config = dict(
    norm_eps=1e-06,
    tie_word_embeddings=False,
    init_std_qkv=0.102,
    init_std_up=0.102,
    warmup_steps=102,
)
Each number is 500 + 25 x the weight over its row's rms, rounded and kept within 0 to 999. Layers, rows and columns count from 0. Numbers have three digits each. The size before them is the row's rms in percent of the matrix's.

# layer 10 MLP down (transposed), 256x64, rms 0.335, rows 51-157, columns 0-63
089:507517509508497491514497515458560484496496564459487477529493533485500464489553511459505461517500513484484506487493485528452498505440469526535491478484506460511511514483521504521502475530490512
111:485451475488500486491513522481490520578526499513464516517526498465496493490453527535528504546491474560488473481499510517526483473512486515498465504509455511524486503531491500485525532497466484
095:492501482488492536490477494492506552510489481486515492536501500498405497527465506495496464560520496508504481512476478524491449484515497508485457464512472483498487507506552484465508517500523523
100:476478472505498455482471487512522507501503501470507454511555522473517513451569478517509516546500548498542498508497512507472494533503563511495479471493521523495536494488494501519476506496521510
097:479508504434538496523529538529463537489474498471505479464490495528525490533523486483507482520452520516487501521482487539509489479472511508520532511503474501478507510543488484507492489545432485
078:449501484506516480489486519518527487494517488431492524517477534528538521480487538542544486531493499508516482505494538509481524522476539496490515517525515515451528477496487521546511489521542471
110:492519519492535514540520500520484486502473499477471453504462477487491464546538472501507480524520479526522519523510509465521482504527543475481509518543528449473486480511501539532495453476486521
104:527513513494548495519512571528476448476493443501458489531516473483503485507539493502491494501501508489472469521498536488495466525470471483492480509469493506548503530477500515497520506555516509
097:535515528520514515516532487476483515489526542516498501499505489523501473478473558538505574525508431502458494517470521504510500507515527513511511469500515507525458519504511500518492468462511469
099:524524487503518488470491468513498522471485466514496509520471506481523463485423505500507496510528465509478474486446494528529516484498478472485510496477510461463524529491489511535438525507545490
080:501473472536480481496439505487550530468513524488502500514444507505520518453530468533522492496505543487489533521491507534482498530492470523481464510475483496501523436502532499516471498493499489
087:476519509545486515496506529496493503489521543487498464502510526495537508552431476452495467549490496512496494516479495499497501460456464497502474446470509477483503510545503524492513485474524497
097:500504495488510545491514507527526511508502479538525518530471464506499455473542540502499494481464488500534465541505501482558490490519485439490481488496480557499464494469468526488490523501521491
097:508489488510533512492501473495440487510463516506505473492494531524478499453506479551507489493486421489493480492497513489485507517527546515518508500494527522467487459513469456509497505521559469
111:500494515528499526515535478524502461471461441535516524520544498481538531545517513496444511489538506487525500474470516466506485513521499486540500498497496503477547532528508531503520534500488508
118:514490503504509481483497515481485572548492496476522504539479443520496502536550527511520465509525473519530493507519514538545521491507518516466537491471501482519479529492505525526507510451519507
101:547489484484504444515506467559504516515456530504458499532528482506472503497508482508512528508459563487501523475514534511491483498486519526484473500519458488492516479543497504488493459462511488
094:508499495541483449499494494478498518518519534484528490478467507501458497435514493456506484508525512480503509507493489432506504534492467504510531510458532531463517536490474513502522451495528518
113:450500475520491474530535486496519519486503477521518513506526486489501513516512501455476510527509518539536511441523483498510468514472524519477508573530542535494456482520505503479516506457502489
104:503494465517497525503529492496506479541509523515503496506490532453484486504486510427488491572471493501499469500429525501535503522504497482513521493494507508489517508521549491500534489458542483
100:546468500500523494516469470527497502512534485547502505477496481557476464501494507505521471497524475526525442493500502512526516490547516456502493518489506475525455474515491458520479517503524549
102:510497478504534458488471477491512480462480487474452524475503514506455511469527506558487517545516505508489485541507501483493496518484532469490480530529524550460514469527475480497509455527516496
079:537481481532501478455506485534516512510477485490500490516509493480476464433538466471473555508551494503511494525496498520496513504498519511481544476538501509489456488494522503528478516541492453
107:469555510500487507492541485513469498534512473476518514530484470537490450508497518522471524456517490510453511534477467480536469496489521524471493470452504487461489480536464511489487510516508489
095:482468503500467482465534566549502490494531505493517542492502498531544530473534512510519495488510520452512452490482499518469478542528513508491494500482481481483556471510473492485492504477501532
098:557501515475531465507457479487518509494485508503498530519485482518510531515512514534523504516526473503504465516522493467447519557515510485477523545465483526556469493538509535506520484502488485
113:520510497468499476521548493517520503517513524558495507460497491463468477490483505492481508450474497547484466497475482497510499502480468494504514518476481493541504496465519478463487482531499584
088:513518514461485536536493464504454509482478502468466516493471516491489485529516498440508513527475498485489495526490488509561543462524480482486517498514477455498508540525496478467498496473448502
098:487535513478511476476482562479522515502535425466500504515500517495469532483487447498507551513495501476503494484487517506515463520511531538452469511497527472475509511496487522496532514514483480
103:483485497499503506464526512524501487481482519495485535502518471532520504588500545491507461486472494512510479494554480483469501499499518515446512456548483497509508492527506485475496506458458497
110:504540486501491517481529507507481539529424537494462525514524503481461512465460515460472540472504469525485517483515509469499476484451524485507481483472514505503488488515519517472516548502493498
099:455444519470476515530491454492492506467494491490526490464519494511462531506530529489522543520468497497515520520472496487491483516548521487500504493503508550486493540537493492492537447493519464
100:515509534491524494512457512492530511458515498493520466498498566542475479473497461507468438502463493518487461511487539495538530502497508525494513533511515515493474512489453492510519490551506503
104:507514486532525489528525505473512477499496556520477515533504487513550472468494433495461510494492523497477450514486530518482524525507486519497465488518494461510508481531500527530522539475514455
096:501528481489505469463485470533510504487499471502489556544514478548460489519500538506453510511477470480526476501542500545497503455491520521467515508508511486508517530537509485467523479505521460
106:464479505516406485485482473469494460472518482511483495491466532471489501533526465503516492526523504490515499472503527461496523518469498509553500479503524508508470514514473488482448508524508507
125:522441441494478483475513504506496486552481518481504444547475505508531504527501516458475483530496492484534522492486537515510469509496499541501531527499466492509469554522506508510483478490514494
085:505465504519512486514463470539478450480536509480513462469507518504449474441514464510498486519495520503479512508504554493489519500446528497484511504525537511500520504448495474477462505486514504
106:525524483499510491499513506515443490462487506546505498481510513513495469514501523450509517486517439488535487543482506493488520512508466520524516506504473475532445523549470526489519496555505528
104:507456498498505435480518482504494503549500511522499572545465517486486504498502506529482552532455500527499457512519507494509511485515487508510507498528510530540512482508518543526490505472472474
103:500518515496490544500545532500502502497455509476473522500463522478502520492503485480508459445506452505522544488549494460518476452499503484506500545482495525496524526525488527520544523481514520
088:484484516523528513508515528464491522490504456563514478506466473491532482558500489540500484454503470496493523464509487525507502510512492507548513515500535471499430513503524495486509472488464481
086:561457501491492526497548510530495495499487493492487485532521518507506503481541479523518456501509551504485472486500511495514474506472475522528521501546433515472503513556470521534486499523505512
115:455503504483535494546501516491516474513511516461492486508486519491491513526572506533506492526476451494514496554524496483512503501464479552519479476492519492472462494493504476476472537503483551
106:500489516527505527512463492511533503493496489454492464506492489525451504489524472440495531509448457474522516493470495495514502586511502515522466500472500499487457492521511503472494495498483468
092:526492507479517498521515505500470526498510530479510560513499472521473469469504480518521512498538516493511499469467539507489508554526507514492489546520501483501472467527507533507547518503430457
102:483472511474493459522497475518495535547515497455447498499535476492513514459527508544513514514490506458548495509535518507504492517495532431471509473516534514520491488499487518501516461507488474
081:528494511489451503484506496461488530513502521484495458467526492532536527524461454545503470519519539504526548480493538491512534525500528502484515471500537513499499481500519497535487477528541530
091:489524480438479502540497496495500483512479534472485466470508497512526479498473539466471516509452545524510467518533496539506507479485495506484494529496532500523476482526509504471554519481447519
093:461532489482498504502538541513509516487463468518505497527432462492467475548510544474474485495472474500506512474497510477526486503473434516479491518476457483495459500501515496482472496506509497
092:520514481472471514494540526517505504464481536466481501517512538461519517516502494492509467495503541512506522479501531523499523531542476492515506521506522467514487535450490486504497549576539505
087:546489473456520516521497508480476524506498479501526485490465519514479490493520490437507490484467496527483511554532472523476485492537484496488463530484448528523473521526513465506464481482465524
084:541506538490535529482528487506467519518457471484488502491557468481489525476554524513511495507507459493475508509512452508500503445485567502485504517512501534491516462504525489480494497500473518
086:501518509518525482449462502504482523489484491503504476487528492456511547510495515501518441479460524510464528483536465506480547524497513525537493525513515533483454520494464487461520472477487502
088:506491477460497475468499539479555474531455445481481523537496490469548480521526502485462484511498513517537530509542448464497490490525478487472487517491474497477500524489506507531510506517508510
094:517511527489515537509552481482474535508459496581500485485456503498504453520503555518461486482520463522496458498493518480528522475511514484530501517520540482502469516497488494500490505500488523
104:484509504506504516511476485548514480530470486514508442489498488495579453473530513504507500503510487495484522481477529513473456522468499502463498505511520502440467517492523520513445494474515508
099:511479477497487459506452507523486512496485547503495513493541519477555492488468498514493498486471534462468543508518543498522441492525548492538491510485515537473481518521515495486522478523535508
095:482540493478537458549538524502482508509479512523524496522529470522483462445544498508490490520479488504488473490469559540511479517518469513480478519468455488512481529507517518512507489529490513
100:480514526501508500520529535487477497519497456508543485499495492506500473496541437460466464513473465526517508484526503499537501461492467575520470513497491495495471482483513540492508518480526476
091:480489474516483451450460485481527459509502518448511527470500545488488481466536484483513534545494490489506501504499446495502499491473495514520540482472483492491502542497485533493510522531463471
088:500538544446523540561470472493532480512521492464501479511516516498507480517484555511489477496508499540490522474516514509509488460495541493463495485499467504500494489490463465463515457514474492
087:485488475466442502471471530482539511476502471487517523465532520455508461489517489515499454547500485477506471538502520514498508494498468495487499469506499529535461533511507491516450512464519476
114:501470533572497520492482474485511508529483484483494494522452489498501502463516467499552475492532513495543545500541464467516484500540521518510517471453493474477498524477478468508496517479502501
108:441519522479507519483556526526491492484497487542527477537467494504522477525505532503481486487470485511502477484529534510530557458498523516519497460493507531524516507470476474463478509504538510
081:493516495499506482540454459464520472523484486490503546546480501527477525511502550485474511513501480535503502526506518510501498572471522525459477522491469535478490517467518461480520513503508483
087:453520533497464554504489496482529500495470479492503519469496491504466456496495484498497499513498523482471506453481481511507490450513519522526552510506457455471475484529472515498511483542478453
100:519496438530449497468508489500518526472474520478540567499467470468487495476493505501493514528532444486478438497493477472482488465504484509484520472474493503502492516474496511510513481508521497
123:496427543528497481491468485511470474475500486524499517479493475490462488509513497516478532480520467502509502492482497471519485491458499513503526531427522529482492484428504484490526508509487473
115:537491469503539487496466505501458470518527484515518493421485505501475485496488497541515481481457487497474467533474500504497474496487490532516481475491494517544450474481519540482491465527531506
081:529471512515496534484458546537491462521519522510528496525506487516487488489527461537474515490532513513477506468479496559494537527527504529474544516519505532473504543517501485507551488486495474
096:456516545447487487527536510503473473493539489518462448489488539495517503461495477476492522490481513471444480484482468460495509512505499508506496498474515503486465488488493480426487510493508487
112:503514482519536510503484519492508497515514450489530464463461479538505511510485479497495518436486489510506487533516459484541471546516476509427475497521478530488473518531498473483515515524514502
105:499455481523481504498503470491479483482523437486525506484508493485482454549500473471525457454499471515546522505514506514473516502474453486508494486516478464481452480517509471482473539496508509
107:500515452527461503443481510517500502542534507488500499515460519520448480421492482504487494495482485495508532477513500485523496510494494493457490481510477497461508511477446521493495512539544494
117:505528507499520525522530490524529501489494525508520511446503535488527511461470489463482532485470549495523516514478497539537503503486509525516475453549515489425526482501496522513520507504484473
098:505518459498498448498517499481501484542483466556492512546509489519468540509531477474500453504511509495532552527486499471501524464533492486492490532482491504530499462499509488511479470500554478
094:564505516511524539495557539516513472490513459507512477494489511451501490531461482499500467508473520495499502465507472494545491545487514536556467487493510487527472523474490495481506505478517518
108:522479474539527520483472519460563498533535499499533492544481533525498487496522530506492475482477484516539497516473446525479522507514504548521480519485508482488516491486472494523442504495478482
090:499525523528486499504493507472520491486518540548503501488484447500503509484508471520486537509519462498545473514501526438464480495495528434470468482522498521491501467484502514495529525531524541
095:476515539442494493528535472521493460519467490502488481556528478484479484532475509527472504474501480513484482511495512517508529507526546481502544524553491527539459488530484495468504513495489490
102:504516457469541473537506481473533483473479438513452461526502527503454512463473471500496494564491472496471485495492503508484512505522479475501482496535479483489515520543509487508514474521505487
096:470484499467470519509478510467579507491519490492515486503524488495501540447462501528458505541475513489492509503461483545517531537492487458500500473489518473498538511502494469507474470474488495
081:481515481476515485542496463467523487504515491556478514508460480502495510509488479502536539447481514541486528525506523526470499500520482490469532485504482549561511489534484493475519513515462478
101:502485444509440512485492501514504494495529505468491546491483498491481553512497482549499498500512488490485481495507494482458494495480542502496487454470514525480572516455525492508505541482539499
103:544506541468574510554523488491502456520507483485479508530523523489544489507464523453486433479468511520487494508489516491476493513479525502511511514534492496515508481522511491533491493493474516
110:500497519463511511505488484520508446509510503447494462495527538517490494525482518524507506491493464483522509473483508503505505460428490498487496492491521477548509558477543515558478481534501501
109:514519501590482536500465523514511483532490498498512506489511459508523495436479476503497497453490529463504498530482511518496484548536518470493498485512527529504478493472535464525510483481504507
087:492504472544473451474475509487497476496528517461488491528506467493496471465530526548491514529522521477528544512495503475487527492486467507476499462464497494487493558457484509528514502525545508
103:490487496507501519525491545510564474521512513471534505477513459503501462476505457523500509511494499506508458510503499518522511493450538539486457482482449476457537510515501455519522487518483480
094:500524455543541494501503567487519542498508521489524474489466500522539513494542513489469466493478505465493519518519531495516524523490450509512520524497471500458486512460467504520471474487478515
086:505511536435528541496515507499492493510498476535513527470463479485516479539474504482467523518505467504445477494489514478500469495520548450513502545542513501495484479496492495495536500522465527
119:483521473517521551498513499482543490478484513472515467492471541521517468466488544486493544476545477499525507499521490498497519433489481490492468528499510467502526476437489468493520499513508510
088:493510514513477528524531526512514468532473512504515476522467498483455513529515501484505492465475523516501543493539473503531518532479477465528498489524428469509463496468470528464471482520476503
108:491504509464519523561468517486480493511502510505532489482498510458481520500496519509461544527503474463495452546490498544503508533534478486546479500519483472505504518482541506485471556510528497
100:472506490464520523451452499536499428488518508529504458509474534545516478490525504517513502520440523510521434469520487508501484500508506513487467506500505504513503509482462513505484497516532515
103:481483499473473546458528478472476534467500535515466520492474517464506499516516549526475504489461516486506480482536519491499509512525509483488507495537475527498538520527507542503496543548459526
115:509539517440538539517547494484520520499499500563488478508486526471517518507459519480507486504498482515477435465468525525558493501496493464489502537496502488517500491501469496500502518524473506
076:500490446450525462484537513502518480519501480457497497483556493502498482499530478487491475501500518504505505488498487486477476524511485482473525524546459527541482498541489510456434511496489466
084:513471444523500505516447458474503484502525501500509497488534464525506502480523484501483487529465530493526512510530511498487491579490509454515515490472497536513548499533478485483528503474532520
110:519490466499516510506481529558488485479501463531520528542461465506472496513497516517511493522485510509468477478537474511551500471510496492499527492494453489496462532487496486475530475547474443
100:501419486488495480469489477560530482504499443471437511494526485457519536492496498505500474509486522509531473510522484524479495523456505486492546490501470524495485498486483503495490490500476483
110:464485484543477516506464482520476490494510516492533533510471522487473474463508504512474485505476474499525540485490436496480526497458468498532488503507460528493540490492540553489536480485514469
086:529517516480528550497521505533511466472485455488503491473520516486523547496496498490507485543505471518517459475493493498503479483508538442540518514545492482466504497456523483473478469465493473
091:509470474508471498493528484471486485501539479460527484500493552481462505511511493462462530494536514482477488504489485535505506518482486522534488477534498521449497558514513535488493435481478510
094:532515534441525519502486513534473452511492475498451541521479453524474509483499515505535521535495522473460525527487456507530513490521503485484488491495490466528464478516486487488517516460505484
103:476511504512463507481477537516468489498516463456503517531502528492451503510493500493506484473507523492498512513509480533500553522492436510439473495505448508451553510504488466503485496480503518
# layer 10 MLP up, 256x64, rms 0.327, rows 52-158, columns 0-63
104:504485479504479490488527479504481515489521464553523501501547466485509473537488471495449526484501516529495509554514519466523502510496518512461528527492517513484519445508474525539490480479465547
100:476443503477549490494479505489457492533489497514535513531510458507511504507478486464530548451510493496495503528512479538467496473504491508537555520513517489491505458517480518512483496450512523
108:472496560489504518512440490515502507507525519515533522527517469523530498509496516536495502563487481521482502489473515510501516477536492516504485547507449471501543503492496511480461487463541465
098:516503522503518503485534457470546466514476518487488486485501532530502500512478499490506500506554508449565536447500493485498489477505460532463515497511484525512490502477534498469489491440499506
089:472537487506519498536499452486503473497528509519535536511503462523504493509469519509459442546471525465561522489485526472490537486493493499469462496499501469509539510478463512488481489501499493
104:503480512450489438528480500511481505511503518489529487501500520459518516510439547462497503498526526501510525480457482511479493485525475508459508471512454490538481496474500513521547494532511465
086:517486476500515475508487524455511495520530525488512517533521512521529494486543461498483542463507451494507516523502544472445502509475484458450538489486470469488494484458516509485475531507494513
091:501508503544490518477488470526511530558545489489516493567497549476487515483472545476550529477477465511517530478508504499484464520521482506518475534468502512534482492499474494489516507520503486
096:477523440514487496527534503503533501486499516492505506515512530490504461461457497509504534480509498504555427484505550435486512471480482517488498503511499517521505499494469480477489475491471533
090:517525491470501497505505451486464506506506525517520521484540474523547493523516546494470499492489514538508509477455486472516509458545551498513517505503478470512443489434492501526508502514507487
095:474491477480534504512520468509464497511454481494511551515493519516519529499492526509464538479527502449533476504487512464505528490489451532506466539486520531486484500491535451463506496460482500
103:490508527505539532476456479521494513492473519499483505455494490476507485512499490533526501511547480499588523490522525520479508481472450495535507469502513548489533507526523497494540475506488507
097:504453506468484483514482533434474496531489517499475528502520473526496523525516496502525504531488459497551547467474554522496527487487498480482469502480483487505512501450493498522544500491529513
107:465487493476507504492538503467491471454450528503497511513512466491547536498470496546499516508505543516513537515488514547478522537515492481536510456519501473454483478504507504514481509547528496
108:499492501505495530451485514488498473484532478484500486530517478503528515490480541501542527427481499495490524485435445503477500478515481502519539475453496507495469488483512514526454506504525514
100:506520561552525484495509476543506491487512487471492549478508497491543501473475486507556478507513495474523485506510493453523490510468440492535506498485483507533511514515477497484511521557484486
095:479491527518500511477494500525541539522507537491496529519496509492472537532503505476501485492523500529446508496514556475516484522492463457452484498548491484507508504491475526475565467465499493
111:459516568517526509516517543549471529519499535469569493493505514484504526469517469514471517503496540507506506526492504481502502488500488496475506482505525485548470464470495500505500517508518449
105:524489537448491491476542522500485476443533489484533512454520484534479489481483520523505543518529526493502511518499494521516465510495498471481506513488510473490502500461505514575488548473506494
093:556492478487480504442544495474499494473507532510469487510457532470532520515464507469502477529521507474528533480501524491489484507529476512511485506563477486476521471472527474501476488496537499
109:499506490544468492511525463526489518489482478512496491513536552497519513495526511495491504504541505462504538470466477487491491489539510469464444541504499537466497495525471487510550517475449508
087:501482534509564523552478471505475527494483482520513489510512462500499509519488503494501491527534531487522558496498501478475472505504450513540467527467475472488470527515488488493529452487539506
097:517467483503446473462474461508523492505504487483472491507521488506512518531494550523474532497542527516518504466452508492503482552474489480463455530496469496515483449507479526505506478506519524
087:526514496458449513479467509457521482532529489457529522513504499506487516469476505526491483507507503531505559494489514526502491495535456515512502524506474519514524482469523530531441540506486467
094:487538516481514526492486515481482512475481540499475498541495514444514503476461529517532542505501536503488487557478462513473462553523466526468495493486481527494489493504492504528537505485461487
116:486453510479468499517474503472521509518496512497522512483488477555479533471477560523529470471517479465519550482479490497463466502511506527473520474496504506532509528482513508548499542479487528
100:491484477473466481505480502503533507525514511517529516539480542509532473558481472497495517482477518516534524493461528488492479488542520532489546546510495498486478477479475530492531551469477517
094:517467463475471505469471554502481524434500527537467497465497531545499471487471507506482512506492461531513519526499481480507502501528504504481523440479495539491478508461520504492505487470515509
104:491514501503477522490434473509467541483506488498494543518478462487512528522511454479454534518511496490526508495489490522490532502492491479533476465491538532548516494465446515493474491500513538
097:474504537493527467474488498527486476463511482556538512459517514492535500540527481483522478488506519522479506540495468494523514525506480509452529553512510514529520544503484515517455493465505502
095:546528475528519497518506495497472537508473501471487524537504484492519524499464456518517505476479527439478502508522518485518539497488458518481508536488466504552496474516521453471490528536487508
092:480472520483488501511516497476505505513493484464493511450543509473493498535468521507499508475531487510497473525487519510457501510535489505500495484457560544526548491540541539539474504508457490
112:531518481533499524455495459534507501567486474477482480491467475484539516476491484492554476519529521520510503469507519461502477523537481521493503493509511500523552474524533497495538496521483478
100:467532477466507549536454477512477529509528475476502504507549487497505513493514511484474511494519510530568478526499517428519453504492482467510482531481509482487497470503491506509499520486483532
104:506464483472425501511501537490474493465513494476514477514505496479520533518512518498487527474479487537535527503496508514450512488521520445487517501482537518450486505517503554525484514517512462
124:523490484503531488513522481487524532494504496461487462506506473450517519494509471471511505524479485476492504489489533506468527537542506497540545475443524496488511477546570503486504506471477521
097:517481512512515465468482517503524500536505457502487509498491503491532548452463529527525506430478479512506502512476473511517459491552514493492514501506495484432487507476524495515521532521479526
112:485577520490498462481492510474495491482540543497516486473523478491467492511465515464523460497519498516485554472459492496493504491491508475485446503497480487501495483495469538527518463528536500
104:520546501451476490527507520442497467445533510491486491488556436494490532501484503523499464475488490507510506486498486477501529508478501488451551496487523496487496496490461495478482514480492468
096:483481473518466522506520500494508516481484483568465500519495503459527479511466470501561520488502496503481483537474512469463474469484480493482517483541486537519497461545505512455478470501483502
089:478494539490466490484485512512445478454530536525524518488523518530499528529508504495514489531515525535531506472525491482501490481462487496499533506493485460569520482472476508523484539528462484
095:469496507521524461499497510453515453495519496523454501462517480517521533512467553507499517478507450462529513494451455527535512481492454508497486503478503472485508497516513486504515493465478466
102:488501502509526508519492496468521505525506499515505506513506523423500477531465529542551507507511507481481540486532515473484538486467473501505502496509494478578469465475502509497503487457469476
099:531487505511471527490489483481493474488495544515521472497503502509508530459464529545557513511526456479553523438470476500505509506534485556493502482458491481485495479508487521491474489504484488
093:459487471517484486514494466494506516550489483521452499463504490504518494485462501465483475485518543472488473455512464484488505477495491469481541510472456492517502472462498488467459477525523546
107:503473541555513489490471482514517527505488477507505506463551491491516508469501553490492511532513508548455505467498477499511500475482487520467511567512461506528501491497501480522493511540546527
068:439513488538500496511480517536484492481525489499480529523499528493496483500550522479511498474485484494474496524514499510464484472521512482530484564523452509491559524515471514514535511457463490
107:499509556522525488480513502464492539481488534511519559531507472507518516511511482518506533511505541477466506496525511467499484498465464463468480504536484482555511514484457498471492459510474517
100:500514525471539494535522470489485526538537502450522533493526474500497503568445484530487520499511521477516518499514521504519527489494492445525497487501525501467464463490514524473491494471477519
088:494516495528467508484493506506503489511519504508477537499522520515504524496549457492526525534547510485496552466512538502541546513534484504490469547509473551521496481563497490516519500489476510
088:485490534493478501528503498459478523466496514491453538469487531500555488507516512518509508488544476487514443488481483519486472505483429529511479558501493484480507504514523473493524481496534515
074:518457491484471481517479485515494499469492519512459527496460526551528508534458475506482497506527499493545456521489513506493494494516548494522513468522517485495484478461507527436538476477486481
081:491500488477468507521464516506529522498530498470536469525503507531454551507512523558487514483519512533506486457551508471511495532512472517483525500481523501498526515474521471467475501495450465
089:442532480503521513526460470530496543488499493502509511500494521563493537502467479484482495492488486520485454481519534541480495501508457487530490496504496518515487430520469518464485488496515471
093:510508503533515501529503485501493525505525509489553536481523511481463518524494480494490475526498473453476461538499520478490463442543503493479462475495510524501531498554501507444528509499515476
106:533507489515482486438472525508498491493500465522530499510464521447533533505520478505509496505522455511539515491497495517477470501468515484475539489487530480524538465506545454479541489494476514
098:522504501487502483505526480475520531471491494492548515542448469486471481502484513521532505544480474497484484492521538500464500500521473499529492563540497563520519467479523519479505511510464504
097:499534491481511539462518526483511480490547518507505537487519472475498531507491509526485538524531546546523525507523559528503471505548468475481495482461470494517501525506498478520465484505476515
101:478473491509453477513495532460501529488530495508504502515497520462493501477519441505504488487551458470494500501531547498533450488520537526483548507495515506541491515514479503529473541528490503
090:472471510461532536534527456527478498476474499467518501466512513559464513506496449492505491502504525449538475487507519519526497499465491468540488516498502535507512491468501515484494528475524537
087:502453523499508441472524485511518505510573542494516533470513489492542546495485460457514518496474514468484502478491460529505500482481494480497503504481522486508517525540514541528513493491475512
088:520470487469501486489504480489519499512516503514503507503509497490528504441435523539476517465501500496520483454456526461531535500486516484519486520467480480465457510462493471502515459504527546
120:463485522516508483508522479484468555458521502533541489508513457475496500488501512458526488516470489492515532524508462500480538509506464457484506473514494529482549498545468477483477490542480499
111:497524511515525492489451499545479530503523517504492477480522493497573465480456538505519520494503521538493451482515510517489473513520519508508520548516468497500471503436497517513514523520500467
074:517499478508502513501531520525505532441521495502489537470522456507494541473507484534452516523499480492536472526487480496439524479500512493512544488519538445498518475502507492483485458513472504
089:532491497511482467519490519522472505492483525548474514511510517470569526491485499497538517491510495515506500481501522534497488472552463484460479446469491464530497490537487468486456477475511491
091:430510502501523545497503515507480527512491513521472476458470504501481498487531502514533485484529530541508556503521559506504484500504503445510475501475496498538530483503498482550471513486511523
122:540478469484493463465510484485534491444506493538506474534470460504533484466488467547524464443518518491519532521511506492503487530500522526507528445475517490497482505501542512496504504499503495
108:437492538502502478486477503508515474497471531474494518486555523463549495525508523541488495492523489573490482495481498498531524526491475486492485494462516471529532488464534506491503507534501516
087:517496493513518533475522465495457538478469506514500533482483515477484502515476441469488505509518470476564485457489503479466504495498484515486498479500529533550460474522474493536510458493486515
084:541537470540479444489494503461518534484510522506551490528514490495497499513504493478523467490467527505505460446532513486532519454518494475493475528484494465461523466489479482514499514498485476
107:446528459508579485474487500523506513491528483490496452527489500474524513486475508494505527476493529481525538440485496506443493513518492479466471493515463486508481504500515477509532512519510507
103:513477522513505486464456483494487478545506526484541466478534542497444547496479492497537506482505513497453470485496518495519468500534503496473478504551508516502493489499496489516560533520484471
099:515491538487490520520512495487509484514494507475538480496473485492484504504459488527511527487519519452504487509498531547510453479520525443531549505486461461538516532446519521507534501473507521
107:538558485468522488491519503459512512490495517519462508481510490508510545483472482498495466510508511492530526523467472515490485484510474510447541474476500500512501489471570523474442483475503495
091:511551471496488536503480458488492527508477487463504515456511479534566490473504492520541474539512494524552481499543504489506490518542480491530505477536517523487501500492535493520508474462494489
091:499467537496526512473487495483528490475514515496501482479505468513482520505487534493531494462536467543457448525488500490477509463503482451498496480515514525532474498543485571519504528501529482
106:503493522496462485475486503506502503516502480518484493489464526505537506449445494508509549485516531473579532480487538465491484489495473526467444511514473481503486532498496532523499499507504469
089:515491520513505486478458468496493519513483481514515512503507548485524497509502508539516485512499479457463499469526488475531555449529499539463495526468481529462519531539542479523502536483486514
079:498452495522432469516530500487487492492517500528524540497528484486508498465533561504494527464498489542490467492485472479524520506535496478492535529524484533484465498502486453539508505484492489
113:502472519531508517502516533468519481456513481489546507510503493469541516505493458558506506481518495506498513510513456545497553482524530471479541514459500483479494544525530492521513534503476508
099:441496497482514434476513479494479472510439488508509480496497496480530481501513482474524488469519490503516507486451515517486489479478512503451454479499488542545544474496463493474510471501517505
088:536484510501492468511481502504483518509499522479512521461573500522506532502488550534443498533527502516528472506503499482533515519484525489497466523530473460449479468477492519503527464498522488
109:504479460500475485514540523509500486492528548552501490509560497561497503501498508486517518474517496518479469501498499465518443514506536485458536498503506481484515491467489514528440485487483519
100:504489508517495550537546495497483535448509506496513475494467493487505499514516474502521557511467536479504479537519507493531525476513500526524493504483533497506462462447501464498512502471518560
113:476469567506439503494499502522513482474500535497475513478521500469518472519518447515478484527486501497524485495457460473519536468522492492494494474443492517523526504473517530497496503530509464
109:481465502452428511513487508519539451525545538516516490474516512480516509486500479497492532501508485465528530515483521447506499504508470494509495520532514479494455471485510495501453456502504484
091:457479554495535518529524488541478519445511502483535523517461527505512530528493463520488502489482493489494480528502508533485511445502468471517511541510536480485507505518498493475510483460481458
099:533511477527480486530461544478484478519514507468512494503494541552487472452474506517538526473523492509523526478515510537518524481539464498463530499459492529486508477481527494538503532519480511
091:520436481493462490508546510520513552481505499499516470523487501494529519476473500506447512489500530535504518492478489426513511511488504476481457512491478518529496472471453518495504479479464499
100:496499507546492525494529463501464499554496478497471530479498496538470509491460501484491511456484508458560488517489488469508533492509483538503522510467519537489505468489543526503509536481459481
109:486453488520499482478514520446539489480509481507522477505507488547519495500483496477486479494524494543503501537465500472533540452507477530480535529487528510507464500500507513424541491507501493
089:486504482452495449479512519517476551491515516553538523494485537463473514483499476511481532499480505465525512495514493509485491495559529554456532523464459509498511479494485493510501515513491491
107:467511511528467509486490528523494517526469504446486474469500522535498489538517451533523505472507506490489480489531496500494529516527482510560521514533492562534493462458485474511481494482507522
105:492507490513480512477505511498519514511483502504468503489496538453510485539479497510566545463462492466543482491490510525496502466524516506519495563523491554493493504511470470490524521525554497
101:474468526524499494481530495493524443475505483511518443532509474540516523455517469511470527538527496515494498486498484516502478534536482523497511490474499514529514484454507502523444456522507514
119:496468485523513509458481446501490508513468495561486478503501503520531487507506450524510510490489528463480540495498479500459478487518551531490525499492494488465507481467547528472532477502536533
080:552492561527467507480479486536490532501462493528490527498478502501521515509481455527473514511480484506533512505514498499485510473508502494519487487455450508476492462557548497504556508503506514
090:482502542488477521502507512494515539510514466503512523534481495530520535497497495541518531504471530517473468499491503519473521428537453521476513492550509497514471477484513513492520518519496434
109:510527521523493523450563479508541496453512497517505507504511468472535514514489461515506492538462471484465539509518514510470484489509494451520505490522512493512527508501513463507470441500499538
099:469522500497496495520545493512500516515486508468559512513499494497510464493501459544526463472538505458541437516521508497442499513488466537501484475484490529484510450500497501505498478513508476
105:521532502473479447483512472469498516533502479544517460514500510495515501522471499461491523472483516477514538477461497483482458468496540530469519471520483541532469479458512526499487497526516475
096:481495481548494479487512447513496486536496488529499458525493523462478498502464481528506475502495505429489551495467478504523530519472533533477487497470471510526537475503462522490495471502496520
093:477501499516467488469474495534512505513535498486563510509491522511516557538520524512504521481471506562499495531527518514521492500521492462518479516525541502454525529487511521524523486487454467
093:451488490510478516521485485478467539522512489491470557486488514494539492534484461518524506514495491538518517480528522524499457472497451477513482535498488488477525509496532519563483515464477482
103:483527495485523466450483528512456524564521472501466532498508538502515552513505498495544458465509534510485526490494515478518473523509498500448537506496462479499508475501523496532511490502491517
091:498511518508470549499529494514476514496484501482527508535490505468521481537489477525485543536516514473513499471521521513501459515528486523526509550529437478566515512470515515527510483495484532